config = dict(
    n_layer=9,
    n_kv_head=1,
    d_mlp=832,
    norm_eps=1e-06,
    qk_norm=True,
    bias='none',
    tie_embeddings=False,
    warmup_steps=111,
    seq_len=512,
)
Each number is 50 + 10 x the weight over its row's rms, rounded and kept within 0 to 99. Layers, rows and columns count from 0. The size before them is the row's rms in percent of the matrix's.

# layer 5 MLP up, 832x320, rms 0.135, rows 66-79, columns 0-79
107:46 57 41 52 47 56 50 49 39 46 44 42 29 65 48 48 58 42 45 41 62 46 50 36 46 66 46 54 56 41 40 46 28 34 55 59 45 31 52 67 46 29 58 57 54 68 46 60 64 36 43 38 67 49 45 55 46 51 34 51 58 43 49 41 40 67 55 66 53 31 38 60 58 44 44 43 59 50 53 53
093:62 42 50 27 58 49 57 57 61 54 70 50 68 33 47 52 34 36 45 52 72 48 38 44 73 46 48 58 35 53 37 44 53 53 46 61 36 42 39 51 47 40 58 52 40 55 45 55 62 55 51 51 37 56 57 68 49 51 59 41 59 45 37 36 67 39 62 50 40 42 54 53 43 62 67 58 64 53 55 30
102:46 42 51 40 62 46 32 46 40 71 56 49 47 43 54 46 50 55 46 43 42 50 55 67 51 63 49 50 43 51 55 71 61 55 37 64 50 36 42 56 41 55 58 41 46 56 44 41 41 43 67 52 60 62 45 52 44 37 68 35 57 53 66 71 45 50 52 55 55 48 61 61 37 59 43 40 42 43 62 52
097:62 38 35 40 68 34 43 43 44 56 58 43 38 52 71 49 53 47 29 62 44 58 52 53 44 52 45 45 49 62 42 57 37 70 55 56 63 58 66 42 45 40 55 61 36 58 48 54 57 25 39 56 43 33 51 60 39 54 51 63 36 62 61 45 68 63 48 43 58 28 38 33 58 33 43 59 49 43 42 64
098:52 73 56 31 48 39 50 34 64 37 37 40 47 40 38 51 43 29 50 37 46 38 63 51 45 52 58 54 49 50 44 57 60 51 44 64 44 54 67 45 53 61 52 45 45 51 52 47 32 34 54 37 55 50 72 42 37 77 44 59 38 55 64 34 72 60 48 58 49 63 28 61 55 31 37 54 52 70 62 53
093:50 37 44 43 69 57 56 59 59 46 72 44 61 37 51 56 66 45 46 52 47 54 54 60 45 46 29 40 42 47 52 53 54 53 51 37 49 53 64 75 44 56 40 54 68 58 57 52 38 49 46 74 66 47 57 52 59 61 58 65 56 31 37 41 45 47 55 22 47 63 40 44 46 48 49 44 49 47 39 42
106:58 50 50 44 42 53 70 53 54 44 52 47 42 53 53 42 46 28 37 56 61 49 45 55 49 46 63 60 43 54 52 55 55 29 35 52 61 47 40 39 48 54 62 56 41 48 59 49 68 42 68 58 52 61 41 45 58 58 31 50 49 61 48 47 61 27 31 47 47 33 48 50 59 44 52 50 55 60 47 43
103:33 53 54 50 63 48 63 52 48 44 57 47 55 52 58 54 47 58 44 41 61 49 57 59 36 51 47 66 31 55 46 44 54 44 50 61 51 36 44 58 49 52 49 49 51 57 41 45 47 66 41 56 65 28 38 45 37 52 62 40 53 71 42 56 39 47 35 41 48 24 47 37 63 54 76 63 49 58 61 65
103:44 36 47 54 38 44 70 43 59 46 36 48 61 42 79 50 43 43 42 84 57 63 61 51 42 50 42 59 55 59 58 49 61 57 32 56 52 63 45 55 47 47 59 66 50 50 54 43 59 45 49 47 59 58 45 65 61 34 47 54 50 52 46 57 45 49 43 45 67 52 72 49 27 57 48 55 49 51 53 56
100:67 40 51 47 61 48 58 44 56 52 41 55 46 55 42 54 44 46 51 59 61 54 49 64 64 57 60 46 43 67 34 49 59 56 59 70 68 68 43 65 43 47 58 53 50 42 42 54 62 48 50 50 54 53 47 44 42 58 50 41 38 66 44 59 57 53 40 66 45 75 57 53 60 39 50 40 40 36 44 40
102:74 37 37 52 36 30 43 51 35 44 37 31 44 44 53 53 40 54 56 42 57 50 49 32 52 60 62 47 60 48 60 46 47 56 34 39 49 59 48 52 52 45 53 44 32 62 45 40 68 51 52 41 64 53 50 45 41 53 45 32 53 45 47 60 55 63 42 62 29 42 48 61 49 57 37 39 49 55 30 40
098:49 44 49 41 55 50 40 45 62 52 56 54 46 41 46 47 51 45 57 45 66 53 44 43 43 52 44 47 50 44 43 54 43 52 66 58 41 52 69 55 51 43 74 57 43 55 47 59 52 55 60 34 48 33 55 43 47 38 35 49 48 54 38 72 63 48 47 54 54 41 54 38 51 42 65 67 46 56 34 40
104:47 60 46 37 48 65 51 59 55 36 53 65 57 54 35 58 67 44 39 61 52 43 63 52 72 43 51 39 36 52 59 56 57 41 54 34 31 58 39 50 59 51 71 55 61 54 47 51 50 49 56 50 63 51 54 40 31 61 50 54 62 56 66 46 47 48 49 51 53 44 36 70 30 55 54 42 58 51 68 40
107:54 59 61 49 62 30 54 48 47 40 45 58 64 43 43 50 46 58 52 50 67 59 62 50 45 48 60 50 39 67 50 50 39 65 46 45 39 49 59 55 43 34 47 45 47 45 50 56 62 43 49 46 50 47 39 60 41 43 43 55 54 62 61 46 53 50 58 66 43 43 60 46 37 29 40 56 48 64 60 42
# layer 5 MLP down (transposed), 832x320, rms 0.125, rows 66-79, columns 0-79
103:28 55 65 46 37 47 56 36 70 52 55 42 54 49 41 51 53 40 51 59 47 43 72 46 42 44 48 62 35 46 43 53 54 49 52 64 53 39 57 43 57 59 45 49 38 44 48 41 52 61 59 45 51 38 52 34 38 42 61 42 28 49 53 43 54 61 47 38 66 36 55 65 49 55 57 32 40 44 42 49
097:40 56 61 49 45 65 38 52 56 43 39 44 55 45 50 56 64 55 27 56 57 67 44 44 46 66 49 38 40 50 45 43 30 69 52 48 40 41 62 61 51 49 45 43 44 56 43 43 52 48 53 44 43 51 46 42 42 62 34 44 49 38 47 45 54 57 56 43 62 32 39 47 45 60 33 56 59 59 42 41
103:63 44 61 68 52 43 44 59 45 52 57 66 54 41 44 41 42 47 41 62 26 32 51 43 47 56 33 48 70 39 44 55 63 58 63 61 67 40 49 62 36 66 49 46 67 19 47 50 58 24 55 57 25 45 42 59 52 45 41 49 54 37 38 39 63 49 49 43 61 56 69 49 53 62 52 57 53 43 51 50
095:49 42 35 57 31 43 73 44 45 64 54 55 62 47 39 59 51 53 56 44 63 56 33 47 43 41 49 49 44 38 44 32 57 33 52 39 44 50 60 38 58 46 50 46 48 41 38 57 52 33 43 56 36 47 41 54 58 35 56 64 53 34 64 45 53 42 36 53 33 56 42 68 40 56 60 51 66 44 49 53
102:50 43 56 57 59 43 49 57 53 55 29 52 56 48 49 54 57 57 54 32 47 65 36 32 54 40 40 42 62 66 55 51 54 62 58 57 40 51 67 46 42 39 51 51 50 28 43 42 66 53 52 63 55 40 26 34 42 65 47 55 56 28 64 74 41 47 51 57 48 52 41 52 52 58 56 42 63 40 48 49
096:58 62 48 39 66 57 65 36 41 51 59 45 47 50 48 60 41 46 29 45 58 50 31 14 40 53 63 55 56 40 50 72 49 54 59 43 41 38 52 69 48 34 58 67 59 50 57 38 61 43 57 76 55 58 43 35 42 57 42 36 45 48 53 36 58 40 49 51 65 52 46 63 49 44 70 52 39 57 74 42
107:46 50 60 52 35 63 54 56 55 55 59 49 48 44 58 37 52 42 51 49 39 57 58 61 26 59 45 62 46 52 49 55 36 56 48 55 43 58 62 47 61 61 54 47 66 40 56 59 60 39 46 56 56 45 16 54 45 61 61 42 37 32 48 68 56 64 57 43 64 57 57 47 71 54 40 36 51 54 45 48
102:38 53 57 64 56 59 64 54 75 53 40 59 55 40 49 44 58 44 32 47 58 47 38 69 51 62 53 54 41 62 56 68 70 63 46 33 48 50 59 27 48 47 49 36 47 49 32 50 47 46 47 43 54 55 49 51 50 47 72 48 39 38 41 41 43 43 64 34 54 53 51 34 51 40 46 38 64 61 27 42
105:74 34 55 49 63 29 52 41 45 48 42 67 44 55 49 41 60 24 55 59 57 44 49 50 52 45 43 55 63 31 63 56 42 56 31 41 44 49 51 49 62 45 57 51 44 39 42 41 44 38 59 60 47 46 56 43 41 54 44 45 48 50 42 60 38 54 58 42 53 35 54 48 50 52 64 57 61 66 44 55
101:42 29 60 46 60 60 52 53 58 55 47 46 41 49 50 57 64 43 48 64 44 58 61 57 52 33 37 39 62 46 48 47 59 73 31 30 55 44 48 46 48 62 38 71 53 45 67 38 72 60 57 46 40 60 48 45 56 64 52 60 47 82 52 55 51 40 59 38 48 51 50 45 47 56 30 54 66 63 56 50
104:46 36 62 39 56 37 47 51 47 45 43 40 57 34 56 59 74 30 61 23 37 40 49 56 49 37 59 48 61 53 70 55 48 32 49 42 53 43 64 61 38 45 49 46 38 49 39 62 56 50 54 55 47 26 44 57 61 50 53 60 54 47 62 41 48 55 51 73 38 46 63 48 66 48 54 37 46 34 50 45
105:26 37 49 53 55 34 39 48 60 46 45 61 45 38 58 37 59 54 49 42 51 67 33 32 61 53 57 43 49 55 49 74 48 45 64 33 45 52 53 56 52 40 38 44 39 37 65 45 73 60 53 47 56 58 39 52 36 58 64 57 40 56 56 49 46 55 35 45 57 27 48 34 48 44 46 38 37 42 38 38
099:46 53 56 70 49 49 26 45 47 45 30 48 42 50 46 63 64 56 36 64 41 50 41 61 44 59 38 59 58 66 69 46 51 46 42 56 67 56 49 50 40 42 34 44 50 34 64 60 47 59 47 45 50 47 43 46 74 56 51 44 63 54 40 38 39 57 48 36 48 55 69 36 40 40 60 57 42 55 42 67
102:49 46 50 59 45 47 41 44 26 36 59 41 41 45 33 52 50 48 37 77 61 49 49 46 50 62 44 54 47 38 50 53 55 58 48 54 66 62 63 38 61 26 48 66 54 45 45 38 49 56 56 27 58 48 47 55 38 53 64 50 71 64 45 56 50 59 63 65 60 52 37 65 48 32 38 63 66 57 58 43
# layer 5 MLP gate, 832x320, rms 0.128, rows 67-79, columns 0-79
098:61 35 58 47 45 48 70 48 59 47 52 45 52 53 43 62 53 43 57 41 43 43 48 27 45 71 43 56 34 53 36 44 62 34 37 53 64 58 64 48 43 43 67 54 63 70 45 45 48 54 47 51 61 52 54 37 45 35 39 53 73 51 47 54 52 52 54 45 53 51 47 68 57 66 41 45 49 61 47 55
106:36 41 49 49 34 61 46 53 62 71 60 38 54 54 47 32 47 49 52 63 48 43 47 34 43 56 51 45 46 62 48 46 53 65 54 46 40 33 60 43 46 68 48 52 55 61 45 36 42 59 63 61 58 35 50 39 63 60 46 47 53 37 60 53 58 59 56 31 45 49 64 53 63 61 29 59 45 77 46 52
102:55 43 42 57 48 47 44 60 30 45 42 52 51 46 43 47 59 60 54 57 37 39 49 48 61 23 48 59 62 52 49 49 52 48 36 45 49 38 29 59 58 70 57 58 54 55 41 55 57 71 18 51 61 56 45 53 69 64 59 47 36 51 52 59 41 40 25 56 62 54 32 43 52 65 64 54 43 34 46 61
100:49 64 49 50 44 55 48 40 57 41 53 27 62 41 53 43 51 28 54 49 48 53 44 55 36 55 63 54 53 53 50 53 49 64 45 61 39 46 45 55 49 71 44 43 39 47 73 48 45 64 40 36 37 65 55 50 58 45 59 56 39 58 60 49 30 52 42 58 47 47 76 57 54 62 45 58 44 53 72 60
093:63 48 60 66 58 36 53 78 26 58 36 55 50 61 61 67 46 55 51 55 50 62 54 59 54 63 72 50 51 53 43 48 47 37 50 59 38 47 48 54 55 49 53 40 43 52 59 38 52 40 46 25 31 66 37 45 54 43 57 46 46 60 62 42 47 41 50 35 45 48 65 64 58 58 57 44 54 51 68 35
103:27 54 47 63 56 55 52 56 50 35 60 54 47 29 46 36 49 60 55 62 58 71 32 55 54 49 38 48 51 59 44 35 71 52 59 45 57 54 56 46 46 75 39 57 46 58 66 55 52 44 58 57 39 52 36 45 42 51 40 42 45 67 48 43 63 45 63 53 48 54 46 38 44 62 40 46 49 45 42 50
101:56 43 43 50 25 52 47 48 44 41 51 53 62 43 51 69 60 51 32 70 51 69 49 42 28 48 54 56 35 58 69 52 35 53 63 53 54 69 47 52 46 54 51 47 70 49 56 58 38 50 52 47 45 37 58 41 46 42 55 40 60 48 50 65 52 51 61 50 43 47 56 37 24 67 53 36 48 40 30 46
105:35 43 41 63 51 69 56 59 27 66 61 27 37 38 38 57 46 53 46 38 40 47 57 66 41 57 68 57 40 43 60 50 48 87 61 48 55 35 65 44 63 38 46 47 41 68 58 67 51 60 54 42 44 43 47 38 63 52 34 47 43 58 53 50 63 51 50 36 56 55 56 51 37 56 47 27 55 72 44 64
103:53 68 59 52 40 50 51 47 26 42 57 42 41 67 64 41 53 51 43 51 46 55 40 63 56 62 48 56 31 68 50 59 45 38 28 70 45 44 50 60 52 71 64 55 49 54 56 57 45 46 73 57 47 42 55 45 37 53 30 38 57 56 50 48 58 59 49 53 57 53 63 46 74 48 44 43 37 42 50 39
108:36 65 45 49 57 40 37 49 51 68 59 46 44 72 60 51 38 47 28 49 44 52 39 70 53 50 39 64 53 55 39 41 46 46 59 45 67 49 33 61 58 46 48 48 54 47 68 56 42 54 52 38 51 51 61 38 40 51 58 39 63 49 38 68 48 41 34 60 64 53 46 53 50 45 47 55 48 69 42 50
096:41 40 46 62 44 38 41 51 58 39 43 50 57 49 58 49 49 46 51 45 45 49 56 47 36 47 49 66 35 62 59 51 51 53 53 49 52 42 37 50 26 45 49 63 61 43 48 49 48 59 52 58 45 51 44 38 27 50 46 53 62 37 66 47 68 64 65 50 69 48 54 56 51 54 56 36 33 52 57 41
092:38 57 43 52 53 48 42 42 50 48 44 63 54 34 53 62 53 50 36 43 46 41 52 57 29 60 37 40 50 48 65 48 56 24 42 41 53 40 40 41 51 49 39 47 55 38 47 44 41 76 45 45 44 36 51 58 70 62 49 48 41 42 38 39 49 50 60 38 33 40 52 46 58 39 59 59 47 49 28 45
104:62 52 51 53 53 59 56 53 37 49 36 69 53 54 35 58 52 75 43 59 60 47 48 38 50 37 54 61 31 67 38 53 50 48 62 50 54 58 55 43 59 32 43 59 43 57 41 47 46 49 46 56 41 59 51 58 42 45 66 45 45 27 47 49 41 35 62 49 42 57 56 59 20 36 49 39 53 40 52 60